{
  "num_hidden_layers": 24,
  "hidden_size": 128,
  "num_attention_heads": 4,
  "num_key_value_heads": 4,
  "head_dim": 32,
  "intermediate_size": 512,
  "vocab_size": 953,
  "hidden_act": "tanh_gelu",
  "norm": "layernorm",
  "norm_place": "pre",
  "norm_eps": 1e-06,
  "positions": "learned",
  "qk_norm": false,
  "attn_scale": 0.177,
  "bias": "all",
  "tie_word_embeddings": true,
  "parallel_block": false,
  "init": "normal",
  "init_std_qkv": 0.0442,
  "init_std_o": 0.00638,
  "init_std_up": 0.0442,
  "init_std_down": 0.00638,
  "optimizer": "soap_variant",
  "learning_rate": 0.00814,
  "beta1": 0.95,
  "beta2": 0.95,
  "weight_decay": 0.078,
  "lr_head": 0.00969,
  "warmup_steps": 200,
  "schedule": "wsd",
  "decay_fraction": 0.79,
  "decay_shape": "linear",
  "final_lr_fraction": 0.0,
  "batch_tokens": 65536,
  "max_seq_len": 512,
  "doc_mask": true,
  "train_tokens": 138900000,
  "max_steps": 2120,
  "dataset": "wikipedia_en"
}
Each number is 128 + 24 x the weight over the matrix's rms, rounded and kept within 0 to 255. Layers, rows and columns count from 0. Numbers have three digits each.

# layer 14 MLP up, 512x128, rms 0.164, rows 128-234, columns 0-63
111130115095115087141106152093130098155057150150128132151167182111195133152109165143147102129115111136130080125113126103096149094111132137157104141089120126139156103160136099150104147131110106
124149147133120145109099086076147111100137113131132143123144079105109126102111195108112144124165142119170141142178130107115122106170125157106134150126084104109158182106106134114107147101090121
114138135100152134161146137142168146149110129100105119118076168144142136136138110090123119122141137124123161179103152159082108154169160147112162126118133138119120142092149129095129124143135153
122153109115089169111119120126145181108146088121138105171149143129097158163099136128158129115124135133134128141109160126129131146149079122121146122142147139136141173154140138151106103106104124
112156133130103160137117104097119143110172132135114166121146136131133085102150156101154123115107123121090155133165105125121143101150072107112134119139138106118101076111151131150123176138116126
108124140125132117131149148139184170085145125125156114157138128118137120110150183128132122094155114133106137113134151173132133178118170108095111132145128141146131130135178141120116116125109123
147150151078127125140142092104103163122137159162165150141108149070125104129130198139083117120086144157141163135104167129147162113062129110118096122118114125125116146122127156146104164077147114
085107125103108119066158133140161091121141138125112108158177121078121115132144149116120156112170158144090130206103160109123105117172117122107142095131112121100138138117127138119101139100073160
114109090107125139140145154138125152132093103124142148118144132143115118132090182149123136088127179145103119129132091099130132151115156139115134142107122104110127120092142153116092141112154161
061142133128121098102119122122187181161086148122125132164120148114129138118104163146114130106165133163074117117131109094139143114136118106093148116127124152153173147101154133116101106126131090
092131117149103163149091121087086102133120191168192119089147115182114165126149099158121093088140175123088128114083084111096118114135103169114117119126117099128117146096146087139143113141115118
128147165158117148111113108168162146124117101161108116124101150110144141135126116094147148098112136103149128118117118172118091127125116111077139154086086134078111140117114133165143165131105133
125108134103147134114162171118172092163162092125133109144113125173129140119080111136163117142149133095105119121100147117105156104164119156068072136122120111082081101125169140152108124156108120
157134190169091115089131113153138143151149091126159118120106109147114088125123103150116130117130080137152105117118090129078137105143143087137167171120167157180147124098165134110115097079170161
137119193165126080133129137089131168161073154152164131152088113134127160119120104120124137132181163154144114123138165059123143119146157097132155106151110118165119156096151145142143142125114113
136094065108103092111180138147112125129137134111107136132142140128090134128063099140113120110116165105116130117108166104105121115150145130141154161156130137129150118170153148129131132144077125
131120144153125124113138126118082132101110152153126169113125135112149156154131176143108100104124127098123103133157085130146155141143116101132134187098143094124119137098116143126163157132139094
111118094164106111112133149099168182110103104149120134144125149125100092112134122120110135163134119131143121116163131124142166155099092133121141099115113139125086138114162153174103110147147123
096142129121131142155165096130153112129142090135133106110139111111134133108111119087148117121140117132146124162108095123144104139193142078117148168145091119146126100101148142125103118136143162
106154162108118102102115116158149125082143149123184116142117099150150136141115144124128104097121129076115125149163168100141152134164130136123134101112133109142148118105148126134104147145142118
142165145104088174110167109073187106138130121116116109164126077156144124091104115151111113128159132182131166125150105156106103160123122104091167108139119143156087142149161143066169123131158103
154083169098099148099154129124140145129102172113163163104132121127158130143144108081126148094143180112130163116185126133120129091120124150097101121105113095126134128101131145159089099117114138
137129155160139171109092163152084155130110114108083124128113149089133124119137182103108135135116132172109143134141121104120098135169142153143139092134114105100067118131133164137158141134132133
103102147140158132122074074126117147169146153105124106139182125160115139164105147120155146133125112160129094153141133149111118128108116097115140141140139138135091197121116127140118161099173097
151174104101153135122117153103134143128116128148156117157132149073148151132101149119088115102122114073102128139119116121137150105105122097113108112157101091155144108163141097103096156125165115
066121112098133114073104116149117104153148113114109124134114138112132168142151171122124145114087137093130088132114086137139161113165121132168079185103088173164117121089131104129173100104166121
106104152124127145138113110177165146156134106146136143180146163129123128141127148148104132138127134134134114104099129174136147108110132179082110126098099137146117150110143118103108105159112129
108119114149131148134125087108130113122123137148120118138097117129121136123111101111107134134153140139128078089115136137074112104162094082104151083133134128122087172115152096106119089169103152
067140154128091121133117116170129128149162123148111124146121098194128107114155150133126114123115144119137122094136109101119120098149163097110142100146131104118172114139156149108145112140144119
113170125196107141090106123143154126118095126113130164118148068133094133129130135120100154136127113158121135114139097150106168134119118152120124125108081175097087131174127133147158140105151155
112164105140143124123144118140120157149110176158126089147112141160195140135127136182104089099112111143131090114139181155094101141151156139076176139122145146129141110128128130148125129104088097
117132141098097146147141129095152133185137119129114161102131133125128145113136140145103138138126093107140144113104119144118077151138138127151096138109142163119125094128120116148115129101132096
138187121141106129156169147131123135132153141108140131136121159115117106125133148131121114101109106094110123155164119124133111088085111143109129131116107102147088119112130132140160166118122083
145099121113139100151138118101133084094162115079135122077131107157153109115130149119124125107167121128162091128117112106123122148131103121142139146119125120120113115117117170083148113124101131
097165126154090127139175113105128123140125168145121105145165151107123099134108164148164093131146125110192132111132128092100139116127140131111187136112142138128120163138126096111167156138087129
143117110080083119106149120127122105120156132107167163120167138113106103098111143088098078086094120112121151145106137098074100117114148121121202087146139141135130151160129128165138089103153139
159118126115077145117108132132136118135122142142139121110166092110163146099146103092144179100181163142181085165143101132057140112131111133106148147099157114146140164127129191136094053104119134
161122121122131107129130140099155129088136173148117140114088123115108126150120133144127110111116136133114137145110112134108133105133178104116167100149122120142137184096105095120133159115152121
150131143110149135051120093124129130145138139135116096128108140151102112138149148137091144130152100125139114120165149134115125153157132135116121159136141144120131179132164149139107143120154099
143147127138113140169160084140158117088107167136149131120113148160141101106120132166145144123147125138083117123150155145111162139092099152075094117126115118120117133118133116108161135116109133
130164129143142106158134106112160089182092178137132137135141121119157143162104111059093132119115101111189142130089145104141122124171143113173121093139141132137104134125112134133136122118116152
094123140149115156125154127134124157152116151139154122113134136126141152177081160113122137073163126133130127098122141098178114123175123191144131122093117131143125113154103143133136162117138154
132104134125127141120145173178118099150107155118146092134128107110158107164123112099150087134103136116139127130123144084113133098103157114138139100140144131138161167145152136096127137177105118
127133179110116109119110195103123154132146127146122125135158136152080147130138127171095134118112121111127088122124080160108130115148099138163073115136100156141125154151125158142146125103135154
153107083131126124094107137095145127148080156145136112130176116120117087170117128148111063134107171166119164148107120087111134181082116147114109124108164087147154175124119186115163105166144099
103124139095129149148096135107141113103104202117132088133113143127083133101190124090109129150163094113144142106123170153121122151150172115137110131116123122156111188104133091151090128116102173
139131128100073073132123124095115129137149130112147134123124130124155148116123114130101111144094140114119126099137156142125110149172123108128166138139151105132148131079105138141152111119115135
120138161151101160075117128132129137158149119138147112059138108139180115143122134149139102086116149117162144092142107158127120145133139087086126153124148163126137153121110118116078105109145137
149108157140147109173132129106157144113162152096109112115097151125139130148102150151140123166205117152127134110163123117107112108133153095097139136140149147125060172108206161109113153112105116
161147085073099125138125120136108144135108113108113140127151108137112132126119106158135116183130145143096168162136122141128085164130142137132171139093151099150144148153136181100099108128115120
153129149118141149110100104122091132143111174071140132119121150118124126107119157118097121155115143155115106166124147120090153117198147137082110172163135095124065115149128095166177154155183154
133119103139112135089157160097126135145101168126155122144124110144121148170110148128115163117144138147170105112146100128120183127120112132179133133158124133123096121119153159133092134125130100
145147121155077159124108127093087143127088125148116174131129139177160135145107101153106110120130131201119141146138155137129088128127115132107155155106120102118118108099130138123113120116082109
146119094106128131094103149153170131119100146140128123081161087134108088102136131121133090113125141119182145131110144134134132129133128134152090162135110162118153113125178140120102107123123108
121111120159123105105163114153074160130088140122154138135200146132104122109104099132157167124150132098153113172119144134122173124114068139171160111134117183207140113110146161153113121157112152
128161098109132124122160099081148147103153067158115094125110184128109172151132117131144120159129155109102141163115118132140149111145119138111154102112091134141090106061138170089137134101154107
127138116113104143151126082129072117161129154117095043140120179133128176127160171109165118107105167118138169154141116114153119120137135138143101129142139119173141143126162151099136098090122168
122114129130140112140141072137139128144133102158207082165091169126106154137156097107138141166134163093127130119091115102098155115133135100171103112112112133109127143157090122122141102105114109
142114163126098126158150187131126157153157141145093105145149129168169133114157114096125139126143137102149139126145098136133110130117106131110111129111155116150122122108153120143122107120127145
096114144148109157133147111111147110146126133098127088136127114146157105121173093173087139138128153156138089128110154103104157098166128062137137124085145110175118127059130106120128093115129147
112118150146101195162098148110094137098103096128132078149153125110137134155141159143144100124184107107149151108103072120133139116128166089136115112142082155167105118117109128122128144133141159
101155091126109160103118143120175158129123126119135149140177143126130084160141092162134158125117150151129114100142094136117126153153101160108113130158152141113086129105109156144126118146126118
174132097112121186109109161102136130119130121138131105138145168123119131104141148127105145116152158167133127084142148134144150132118115113105104086084131127113136130181133107125122137158146108
131144155123117127111124091125119099156125124128114118155176072127117131143187125110094123145137133123144145111153188107129149111115182149101126102135089130132124129125157115144121093095093072
106161129161150136115087093117156150151107167135052109175124094124142105175135152139128159142122121123144144144130176149105152139104075152181162106136149118138118137172085146167052151142105102
146120102139101153094113120137114124114130135067092121193098102146100126181136139096109133144100106156151113106141136171073146116132106140105078121103143107116125114104167152135164150154190117
111116146150083107111183144172091116154088133100122151098132120115150111137112098124126085144127110117134146130135129117143175142134120132140147139137125112117148138116096098130122148130154149
178159104153137162159109128089117118115131126141109135133120110129118129148078090125124131123148119150107107115110127120111131129120134089092109131140116096105121148147119118124102131140101130
111119110124143123144104115145142148135125077144128077103109164093132166121134156153100132097110115126141129103130107095112119085155126119144128113142099111151158111122136127159159135091120167
116108126154112149124145096132139129164136081114108150123132107177138097110134087140168122123144126150159112110144160112109129105153132110163152173111092162132151132123212101106149105170096139
111113143124145134085131118112126129153122103130114128138163137155150129136144158138129137091127123083147129135134175127146131121145121097104123118129140101133134140114110140137095129124130143
124138170118116181124128145104118120156118114102125126146157162146177117147096132095110118120179105153114134152142137110138082160090120143128126106120113091121125120092126167140084135132143169
122127167112103122117168102123099191101112177114149138109122148123157106134096126127159140125124135122129126163125144132137138125149124129157105164111123114089133102142148122121141105118093162
143138136161068143141113118124120120138111109138210103109101154100129095111151137124134098123125165102135094111099159145096146101116123110115148132106110120165152176138111096169195123108127118
131161146097130092114137122109137127137157119130109178152182140109082128111107129126123123127135144134136101109164114131160122142086130122071139096115147102099112107150143119146112103129130122
128124110098113125163120134096152111119164135155138174151110159115167121139143134099160115148136115111153129142140135132106136095115111092124086153100133141153103122104137147113122111108117187
166133124113126145124105086122072119145148136126147154142161131126147129133101138110118086126109146143130143140103122148158100132142151134088151140072116123119126110121109138123092158137137115
099146142111124113125099152090119127189125183129098113146148137139136121109093144150111120090114080126129124127104097129109106112100104149155162183186143122155115170120125146165116154103130104
136102091109096167156174110118105111144111153136110175150130136119113151136130120117149110133133133143134149098116124140101179158134137167126116157133091138128142140149124156145138140119140130
133147162127125113173177125133131109105172140085170149163093147133146123141093133098056120088098147117130147139168085140136139134114102141108141151123127109127145120080175131119175130118139109
155132108117082151125112126117171135137092148107102075077118117157113153112100128105149152150121149139136095175170142112149076160121116163117091165134076107126130154103122148114135165130078151
096175112157108076119171121120124126138109100126134149111149137148109123121167093107187110146154171108120093103123112095121115126133103128137142110125108096114139142113136132162077154155143130
109103105107107129133147130135147138135129181147160118165115140111162131126098133136115155121155145102139094180136123138128133110095141114153137116112071145132143121128100108081151118176077108
142108168107121135152147101135114133142174138143142111148113147111089158051133123079101131105107161107136111140153108147144112107115168150127126150128133113141145144082155102133185151136149140
155163136087132122118120118103092135205141067091149117109136137127106136113131110124146080080120117096138136129146167114099153135135150129108139163122159134170086111100175120151095157110165101
112102145091168164118166092140170141142094096138107106120116119149144120136192123122151124082132149109127122143124108101120135121105152103114162132106134140101106112132162123110124126160148150
125111105111119097117133161081140112077117173108165107185108106105094095132157147146135118132143098162104084124122101126104166124102125152112138101075117128156119115107094123121126161151139112
089167090176127141132141120121122147144180130106181168096164154153071095145131108124115112089193112093145125108097173114137116152149113139101133106149151144101112094117111121116109143078110134
127158078163148166145166144107112120096128157149153129097159142106108149124115157143145140141174161085176137176075141109120128140174101143142160154119133136132079154154114148113156130147101126
150150139135130099084095170086113137179146097134158125109098161112126092128136154134132123114126134109117147116103168177083158152151123112102143125139109134119088103140143093141119095137101139
169112118139113158149122095169137120163124134107089140103098092108089154131165157119126135112139109178127135127118101106148127166108098123136103105117085114129135145134145088106124132119118082
145134147100122127096153123105179105126141154124066156145160120171124147105146141147092088095188142121178133115055103130145117128121131161172129144115120136150129114129138141176109122147131159
150120101161096143150171139107158124116170122131125145129142087089091147164116197147138170110148121111166145106112132121121105176126090131130137127145116143121131199152124130157132147163108124
111142148165136124136153151180134127120108153134137098143132146102130088098071111148096098166153141144131162107103185092085116140138143132130109156145155092166140116104137135147154132182148147
108098139143125136109154117087143193119159105116125156103121138201124093166166124077168167120089107163169135118100100179136110130178138120151157186117100125136167157054152150078129109099091202
113100150130119117120106121130176090155116093099127179119166107083150133118139136078086168118142185136094146147106122161130133090132128164110114188140124110136174140140181103117164095111102155
125132127124157151132137128132114131107118138096125110115111171180181158117159091093142096127108177152124153118157126120160129118103126086102134096120128103146144115140127156137151124100115164
137121147152141177139143161115161128136106181091117075125140153119097141119145124156155090096093134117141107089099143149138162096157111093123134125115161131135151111147138128100122130080126109
122150113095153125134126114112108160190112165170128167167111122154158125118139158084135186115160116101134163144156150113125120104105142116104134176109147115111094125136119132104096177170113181
123117070136109114160079123174192104113159176133138124139122106117140162112145131102088120106122166117145122135157119117117149113089099135113133148103123180123138137127150137109160090092126139
102165139120142139098106153147124131138147111076145127133127141190112113129090102107117197157143104096108118137140107155164181137108119133123127155125141130111140115111141129121118112135139149
149145115120087149137144104173154153180165131053092140142121154092075125094104141158140158082098096152124130094135147097098114111157126090122102143076152153121145142104148158158183113118121121
106093124120099123086112124122135140127116139105135141146176137129193125121113143138070140112137156120119139126155180118130145139115133138147102100100114135162123114120116158151162114109126088
096153165112110120145105158114158104114134106145100088135141140169147128144130131163127104157165131113116116117114092142114107099117116108124161121174132068114111156093128140125150165177109110
161092146168074085110101133124153133176112096150138145132109133134101122132150115160163111147131143152082121100136123076106121147154139128118144142153115126151112142115160162069214117147117091
101182146146163169107132141121137108132121097113111138109136102122086121095171170145153093095161148161121159129136101115157184168130110099159161165109129135126123143114149114165149136129156144
123162113118098099111123110093137115177113095168141151131127107127127167148110125104116109091094112074120178104124127148116149111135120156127131132070110123125157138148117125120104131152125118
# layer 14 MLP down (transposed), 512x128, rms 0.163, rows 128-234, columns 0-63
152122158173123132160121132128126179126180135139121166129109122128140158105178129120145150126150169102134126107124150120102143122129131141131107104166093165152106160075164164111147153150128115
145121158132090106100155084179115102110144140131104144083134104147153117145117155115100123077128167103130128155091122131141106142098097081138103143167129153151120100115086108138110115149133129
145139142129084120162105110138113098089160099134103102120129075152122177120103128125110141104140120140129131093142150093171082095108122121132127125183093175117114147149122134099135111130090099
129133118148140140117107111143097112181124115135120133145140091146101153156140124114144156181145150190120085135124157114163127145142138177135117133153132166098115177162101131123114099109172093
117173148113151133113128134130108105118132144135149110132177123125112128107138135138134119149117138108089123152139107100113088133142121123153169128137127139169164142123156095151169148084132130
097107139105105118107141126162153106140115164157152090129109168168106146134107076125146160110130140186105162074144119132050112099106139123149159130090134105125152139122104113122108085131127165
137098118140147146164132107148184057109112132141104109106121084119132120119160144131134108141151118122126138139099119136137114176172107124121104113174164119150115166125112132107124121124090153
086061159160140154121115106158124125161171126093124143097149169144128086169116154138122143126122113138087116171140100147202093088131111108090127064077113152133118119115101097110103107133103098
134133120115178125125135174118120124150127130139117124103120089085142178147135125124164118117107127119166176136110097147100151130074097139173129172128103149074150102151112138146127141118116129
150162087121167130109123123172114063142134114114173135129116142100115100114154135131132139115122123096174111124142124160158107113102158085169103129101114061117106081167093109122148093160082113
123127141125131122087127128134115141154128135100093141135141114113116144123095153111107160122155115105094159149143148163153177111134136096165131116143087111138121124092177138170100170104124113
130132125147137110137091116111120170139136110155124174155140139124132118146157173131140120102155152096094075113142140150159150144145140102160139097117123142085099110161137150127135126126167117
113079093129133112161126115164072138116115098164160130112122121131138130114138126117100143101154137145136148094118131094153127152112113125134162126107134125176163156133106101105138138151089154
126093166111166130139114150116125139144085132117117083139117136120116113130149180125163112116144158116106155138123130151149146110158131127118123118159124117154171128132134161143135178109078148
156150165080135138112151125151126086114115091116173106107079117128108155136074132146100109144128127178107147181166065132135119105082167195113115132172127138149124096109139114123110118134173162
134123122138152175112127111147110084151183105163144105138143113181155138125140084112158140151138093155117138104123139107159132196100174163094126092141092145168169103144185190120127124140158105
130091155112122168117132094159133137107152155118102104103114156122120170152108094089093148185152176130086130108154134079107093130117148127127123121133101147117137114153099128092114143113105105
108140124134121113147110141153135121143144080127108150149083141111161115129136149125115090144131123108100146080107164141129123111144148105095180132176129115144171114140132135119138102139127136
120159113165117118147158074159106145157108125136142144130145148136150118128162169170110118130119173148108115116117150118143101140132172111150148087123176158113132078139118109110146097114137103
135128116141129146120133115122144138105112118080110127093124131090132110129091106158174112117080119162122137140138116112125098125102142101129120111103165106136134114134122180111101141121128127
121204151107162122151101151126121113100077131121122135118100145155123128152167188130148133134114138104144166141146087142184150144143110149096107168142127121082137121115141149140124142137100131
147108114101093138175140125146161110116102177123148123162158139106156109116108115166112118140118128135128163131174089097130127162104135159158127110139115130132136120101138118129100144178161097
103071151131133110138096076099086134099106089120136147111108091113128127098081133090125111151134110148117155098143136123141111126081122129160138126144123120141144132126134123095118133143103108
166129154057130114129146120115137160098129109155114144114113120120120109137144115150122140117096103122136130105124126117111132143149153137122156140119108114137139135127159107149103145157119121
104083147176120076111119084132156112091140142160120124085135122124125121136129112082135157129140110155111141130131088121112146137133140123118151150118088103106098138135113171090142135116139090
134165144142121107126143132092138114132178075119111110153096162112110171119147112123136102190114149133141111078118125141080119115123113117129126114137156121081163129116060156124119084105122101
158133139116148128126142165129123117127103152113121163149124132108149140110128127114101121136136148108130129117134107110098108135132155094134140139125142104115105098117124119160171109166129080
157194120122131151115147120099118126111138120089086130094119126096134128138130124102139115129123147105143127115110113129142119129114130140145145166067107144177157109100131127137123148144110133
135111129116073133156130115137083144092096137175119131099108119107161151159106133127135173139127150127127109132098151116149136134159126138132165134124098146139110166137081100129116161157136138
124110134123129126160145154113136134112153147110170075128124182175159169161139158129127100160142131085154119081131157097158078142141116118138103117086121114164114105128180149131110109114166125
126129105107129184120119112090135085159122152130169104093117120136135130121094105182095110170139183156105154146113096123089178116123147141107131162178145134141096114129132135104115112120144101
129091147130139143114139181175146120111126128114162152138112109138134140118153125130137128106160120133132152125129137117122115139135141152103148136140097132110178120125140084140140139092135164
152111143117154114135124129155114084131153081181154158101106132124145127106131109136123134116164123154109155078154122144141110124099108130164134155119154119172143159154102131124113102131113127
124154133142145137159153109154121146170116112144140161158128139113152123146139124139126134127114160145112123113150135166117153117135173164118135139155153128132174126126115117142152139137154148
167102102131148114138072160185100092120089084099102122128100132139117117173113078106113135140143119196086162112141148148136064086105145118128120110132097110186130110169142162130094106153151151
121121123099159137107148149080150113085106146132152107091148105135097136129152148167145155139107135110130112181129155141121097142090161118166095177109105157153114158144081133137106122108169115
139131152167154077116087168074125159095059160156063130157132157086137147068120149142145137132104115134114128135130117105157100179152125143134150131158123102133122110159103115092180207103162133
134116145113094124139165175157107166100121101097118121077118150157148117137080135091129136139140112125114096107109131111122134155153152093125153130093117114091135132116131103138069125130099146
146172169140102088126170099122123138173080102129103106149172119118110099186145123097150178161151117106115128131129164155135149136148142103129140164145144131119152151127144153152114086077128145
137088182116146130129130149121130156134128089119107129138138117111099172131155153154116095152162118105145119097104136102181120116122129098148141128159133172101135094146116083134135149137161122
182122105119142102143124122151146135122146144119125143136117114104120169110153155121150119093133143152114097185156134116114103132090137180109145149133146070124121157097117103126120129105108128
144109131154132135137100141140148113075142161153076124136097148111091149134154104123135096149099170180121152148131126081098140106138108152102097165143128109098125092117154097103134144138133160
132121074081157149129117122160110096161102146154138143129147117110130156139104131088110109093120100113143129115108129143142167124125134106090144140115141122123137122134136102106121139127099110
124162148175120110111135109150127118143127147149132123107120135141140133144125134113148152146126117086102124128116141192133097103105135099134162127119106139119159165119112106091153154125115100
125128175073114154164111113156092152125107103103062162138123123133118182132136184141119102099110119146145148086123137129165095150115154092145108132145106115120122200107108130152080118128096118
120109125111140114142117108111106104149081113113146169121122077127149127116105156127196152147126152173093153104153158145112131157111099080128113171149130112112147093104148117109155157164128102
154130125158128120146138118169123124104182110128089095150159146183125148120167140143121099136086107122100124148164150124118141138173105120114133104148154124139087135160126126143128102114110125
132166178134106119113134086133114045143110115149130123084151141137154119145110155134171142139124097147129136118157104143131123112166126142123149128143051098165142148141134156119116110143168136
084144110123148111126098100141046110150139103116105143138134068120090149111104106131143177137096164162119123163102191139141146071105099129158115161120102146137117151145081111119147107181124100
128109162141117148183136146154159136139130114115128098128150138178135166178144114140163120128137110103099128121168112160153142139113128136118112107085061138125137141123134145084108118166088111
136141135132128075130131151151194124177127103124157144095176103113121089088129095164173118128098055122112181159178089190110107097151152184078131125085137070139107145110138120108131167154142102
140129126103113062152139141131150131133147076094135149128118110114113091132124124120115134132140120126166126093138131133173112124147106150130158166145104160170121103099138137117150163106124094
120117113166140120129153128139091161099157136147130124131106114103143135108129104127111144153080110105117130115138085126124110096142136165154101139107119147098136118147134095129107104097128139
136132122122091129120180125147136154118115118113137077109110140123109118092117126096125127146141090155111133132120128115098129122134102145086111119126107127107123123135124115115149160149104126
110122149136109097146137133164136171133139105109094100137148122155156110147189146135125119118108150137118062114087123104116120111156121133137134095140144128137169133148158121115128145078157116
132124145140074073134172146126140094167132114142128147141102113125155137129120097132142154098144117155113130175152120107076134138104107168134106127143094125139138093182141147123100159143075175
164118133115130143097125106113124150149115191150136160098161133139178112172148142126130109143073140088110101073147138111130116116126054168104077201138138177193130168119107098131117141170153129
087086122172157139058086099120121135121157152134075125094134135161117116127120115140125105146117160155187133116120092134128115147136113161102078106154118153109130128101133148124123135169153159
074124171132099110130092123148127121146136133124092113137091133127131117134157091110171113139108114104126132130139148125103124177129120141122126136148120166139152166120120126084144115149132102
181102104156135149148116116164143109137160149153132074127120183138133107111132120090121112120135147119150111116117135163135113123086122094133143172102094171186087083133081157116111081081122139
114110096129122151115183129124092142151149129081146111126141120101143056099126121128090134122087087140083098149090155164136176151150115145102097137157138129127132144113159075124137143148090108
112084137135135117123109125138118127150100106131107133129155157170111092166121125172160130119154093150162115173126133132165114150127073121105157109135125103113093127141166088126143124090126138
174113142106128080081129179125140107128163139114145140113127134159123121178147173126157105134092119115118130127152130119104091123127163107159155149106132087103101123137121147155122113127127140
084141100153117100094100146112122141125131132181136130132100163105163112136097123114107144111107137139137121135140073135124133125146084096129123177124119150133111082141084054121168117135152152
109089096135134075123140078109115152089164142117122116129167124107142148099160117079126122153113123120095156140134128125158148117119106116114115157132146171115146132094156093110223127103136135
142168150166131115115131087151112146162132155106122131142107149103119135133089123108132129134095152134119124138111163157100113114131155094112133125108159143170151049113131043127110167115170162
134145114139107111129116123104118136113165095149125127117134113129121146136113133134124132088127044156128184117103178112137123121094081117141105132125129104101137109121095115126138117093128125
084174111131110162090155145112140133151107151132114143112151144078146128076130152147112105104082143147097118150144132143158103128144104118122129127128136099164133185131120177132116115123128155
088153158124119120116175129115072103077168147143201103115119104123111113133146087157131143092121139104163149136122111079150149164149098127131144140101137135106113128120139075097138154115108143
124111162090158114133154153124150112125134160177157091134083165131110170168130151145155144134156177172113141127078176147126128117138117137147130108121159136118105120114119130133103128120125105
130148090167159163163126132137135170134104147185124114121100132087112131097096139178107086116103092123095138151140148134142080099128184113162120141113085135131099102126112128112124126131142165
132124142127081098112076123128153164151098111117108125123121083162083106114172079146125118108076118149150145090119074109118147129122100125118128085139118137102093141151183133103154121097150112
178113102109133118120140126148139104122139129113084103147146124078105150117117147177153089143150094152110121103163118125090086120124117126148127172119125129191142144134104149165129173147136132
145175112122134116125139096171113140119104106115137117087096138125152077178143133131124089048102111093144121124160148095112157101133138161151107100063059151141184132126148138150136105117140120
106156144134144141100134142117131134102103113143147102114098132145110122118129164131149138088135126127118137137167114150126080127158153161168123159123122154136124091115096126151153136106144130
135157152106129113138122152119174101192127135094145092158167106103171112131120145126140138092105169158082159117109123124153123159129136162128114095152124129100145125164100149110133144142194148
107117126146105126131110133106173167156124146162150107129091138127088094153098106116097131119128154183170125165102125057113137067121127125149094138135120113125107133146086135101117111129120117
099151138147147165083131127114141072068120164113144133123177101127147118169192107172136181142174139105153143119134140158112103124165134146160091081083133161096096179118148118091111106098138159
108101098156131115107119149147135143138130143150124139108116120090094150146138111143118159128088127104133107165137135116131108146088133122139147105140059133150121142103140168105133136158128124
101142092141129084134124104140115150143147129146169152123101140100115115125112112142132130154111114145110104107103152151095129098106084166151130101100180113156157077145120091130147116171121120
175133165122139122108107137151064144142112161144131139161125112118151139136127111114154102160144123072118155145131151165133132127083142167114128135117086150095119139164123141123101119129099175
150134124134104108129121071119113134128120132099138103132098130136115125121163143132122121119123123138127080088087112056094152102141118145071120062165106108110120100112133132077110126133100122
147122146134168104156130124125119160137124153147113086118127113114127101109118164096126137133127067096127145073111131177135134193158141123107112148130157117140119131105107168149135156124161113
153128143159142111137099127158131142127088117120134132104132093144159162110144111157117058151149151143128066158128154119135139121098120129087131112135101160090167098162147121093109143151152081
098133164179129124142127104116175140094119133132104155118137163127102152104109154123126120124138136147106159136158118147130156099127101112166170129101081139129121184122048138138131082113132118
118175116140131094112096156145080145142137161115111133090097175123169138150100148139157146136079135118114107106156147122121129153123093114135131151111163116119150128140125121142099124141140093
167148131150148131128141110158147105174127130167097142133139129097118144138122151107112140132137135092146125091120168136132113160165098122123161138185169112107175129105136155111168116117145162
135146113132174137110148143143188127147107146162120129110128089104139119114132123123134168158132098111143158188059175153128092122084132129131112130138115123074131148116118134133142084111116127
119138175097097162087168142135187115139177159140151137113123144106113085124144114084150133110116111173135137123170142070129119132135164115140156117139107079128139127116094133133106160116130113
123115141177116149132148131123136133106085163120103164167146105161143152130164123119132098158143167107138093145143094118160151126144134124153150119105150133128124137144168111142163131133121117
150132127146103113097100170098133098130116115145160113143113084132114130165121122124127134151124123116140105153092082143124092098114108150129158141147173120111146172130141082138132130137178123
130149162121128080155170183142177128139141100138103148101094096107161162135158124204119124137109096127114171151085121148138131120120087150111103128147151151121140174144152153115090148127118125
148146115171178104107140168095143130130123152147155134155155120113158162104119111129141093121157157142122133099093093220110120141125114109130145162151129107086160148155155105121111123104106138
130089146141132167096130088095144116167119108114147136110142118132135116146177174084156145117105169168150078132158141078147107128109055147134145138148101162118130122136138130155128112075093114
125108136130196146131129143138119098154137116151134133118095161103145161115137149194078115128124082150142128132149158163137125108159143116109137135121118108159173141180136142086093140123134137
124129152127145060160103103145092147120118141172114102152120162176117120134143129126131133133142097163130122132108122123148122179154123100119152131118138150137121120144150103110159141125081177
125137113140095089151124111139110124142142134117127111122124119060128098130123122145106122136167109131086167151119124180108177116149159134120108148154114146152123135124092124172064126135167090
129097088075117114134140096157120105121111096141135114214100142144163137111122112100120175119094131148107200142123133135109149154113155147178140116128135146118146096162149162110116091140170113
103126120129125151103118145152179164104117154091099071147120158128135107100142110142077138145105122158105134082134138092154156152133147141107164101140140123144160120139153166135125138111128151
160131170150110134132135100168117072103143144101096143125112126122111134137119126093162151142138113096183147070154178131169147128133147150168149127108152109115136158127151167088099108130108140
138118113146120120119095092130153145137139144145187082111143119094121096122149126123087055125128102115103087140121128094093158140156124134121135159117146125084130171138099102097141140124149083
110154146162127151097083136144135149109142135169116148102113149127131123147122136140104135161117127090107166168140120077142155135149129153138165128138132134095110139082091107134176136121093126
179137122122126162147125112163107115142168084130133105111094121139109110127141185143163102131154143111152149134109133102164147166109138120138148135142143132161113114121092119121119144117125149
126141150080109108148114122141174122123124132113131127107087133146136130132116139151126183144147111092126127124118122214117096153139121151120151122155109149129115155151136139118114138118147129
081106138124128151145094137106125102120089112150121063137113125170129095105095109132113143161129106172134133106182108116144145141143159121132091113131108111142160139153099148117124132157099117
092123095124151147109114140113083100130121148130140114156140116106110156085138093115114143124122131108146133130138111150114096120160132106127104118161173126139132096142136102130122134121107114
112098102113111159150126137153114107137133146148121160135134102108071097122112103123121116148099087125115128130159164157167122163131146130099154105148113143104122120105136142140116124163138141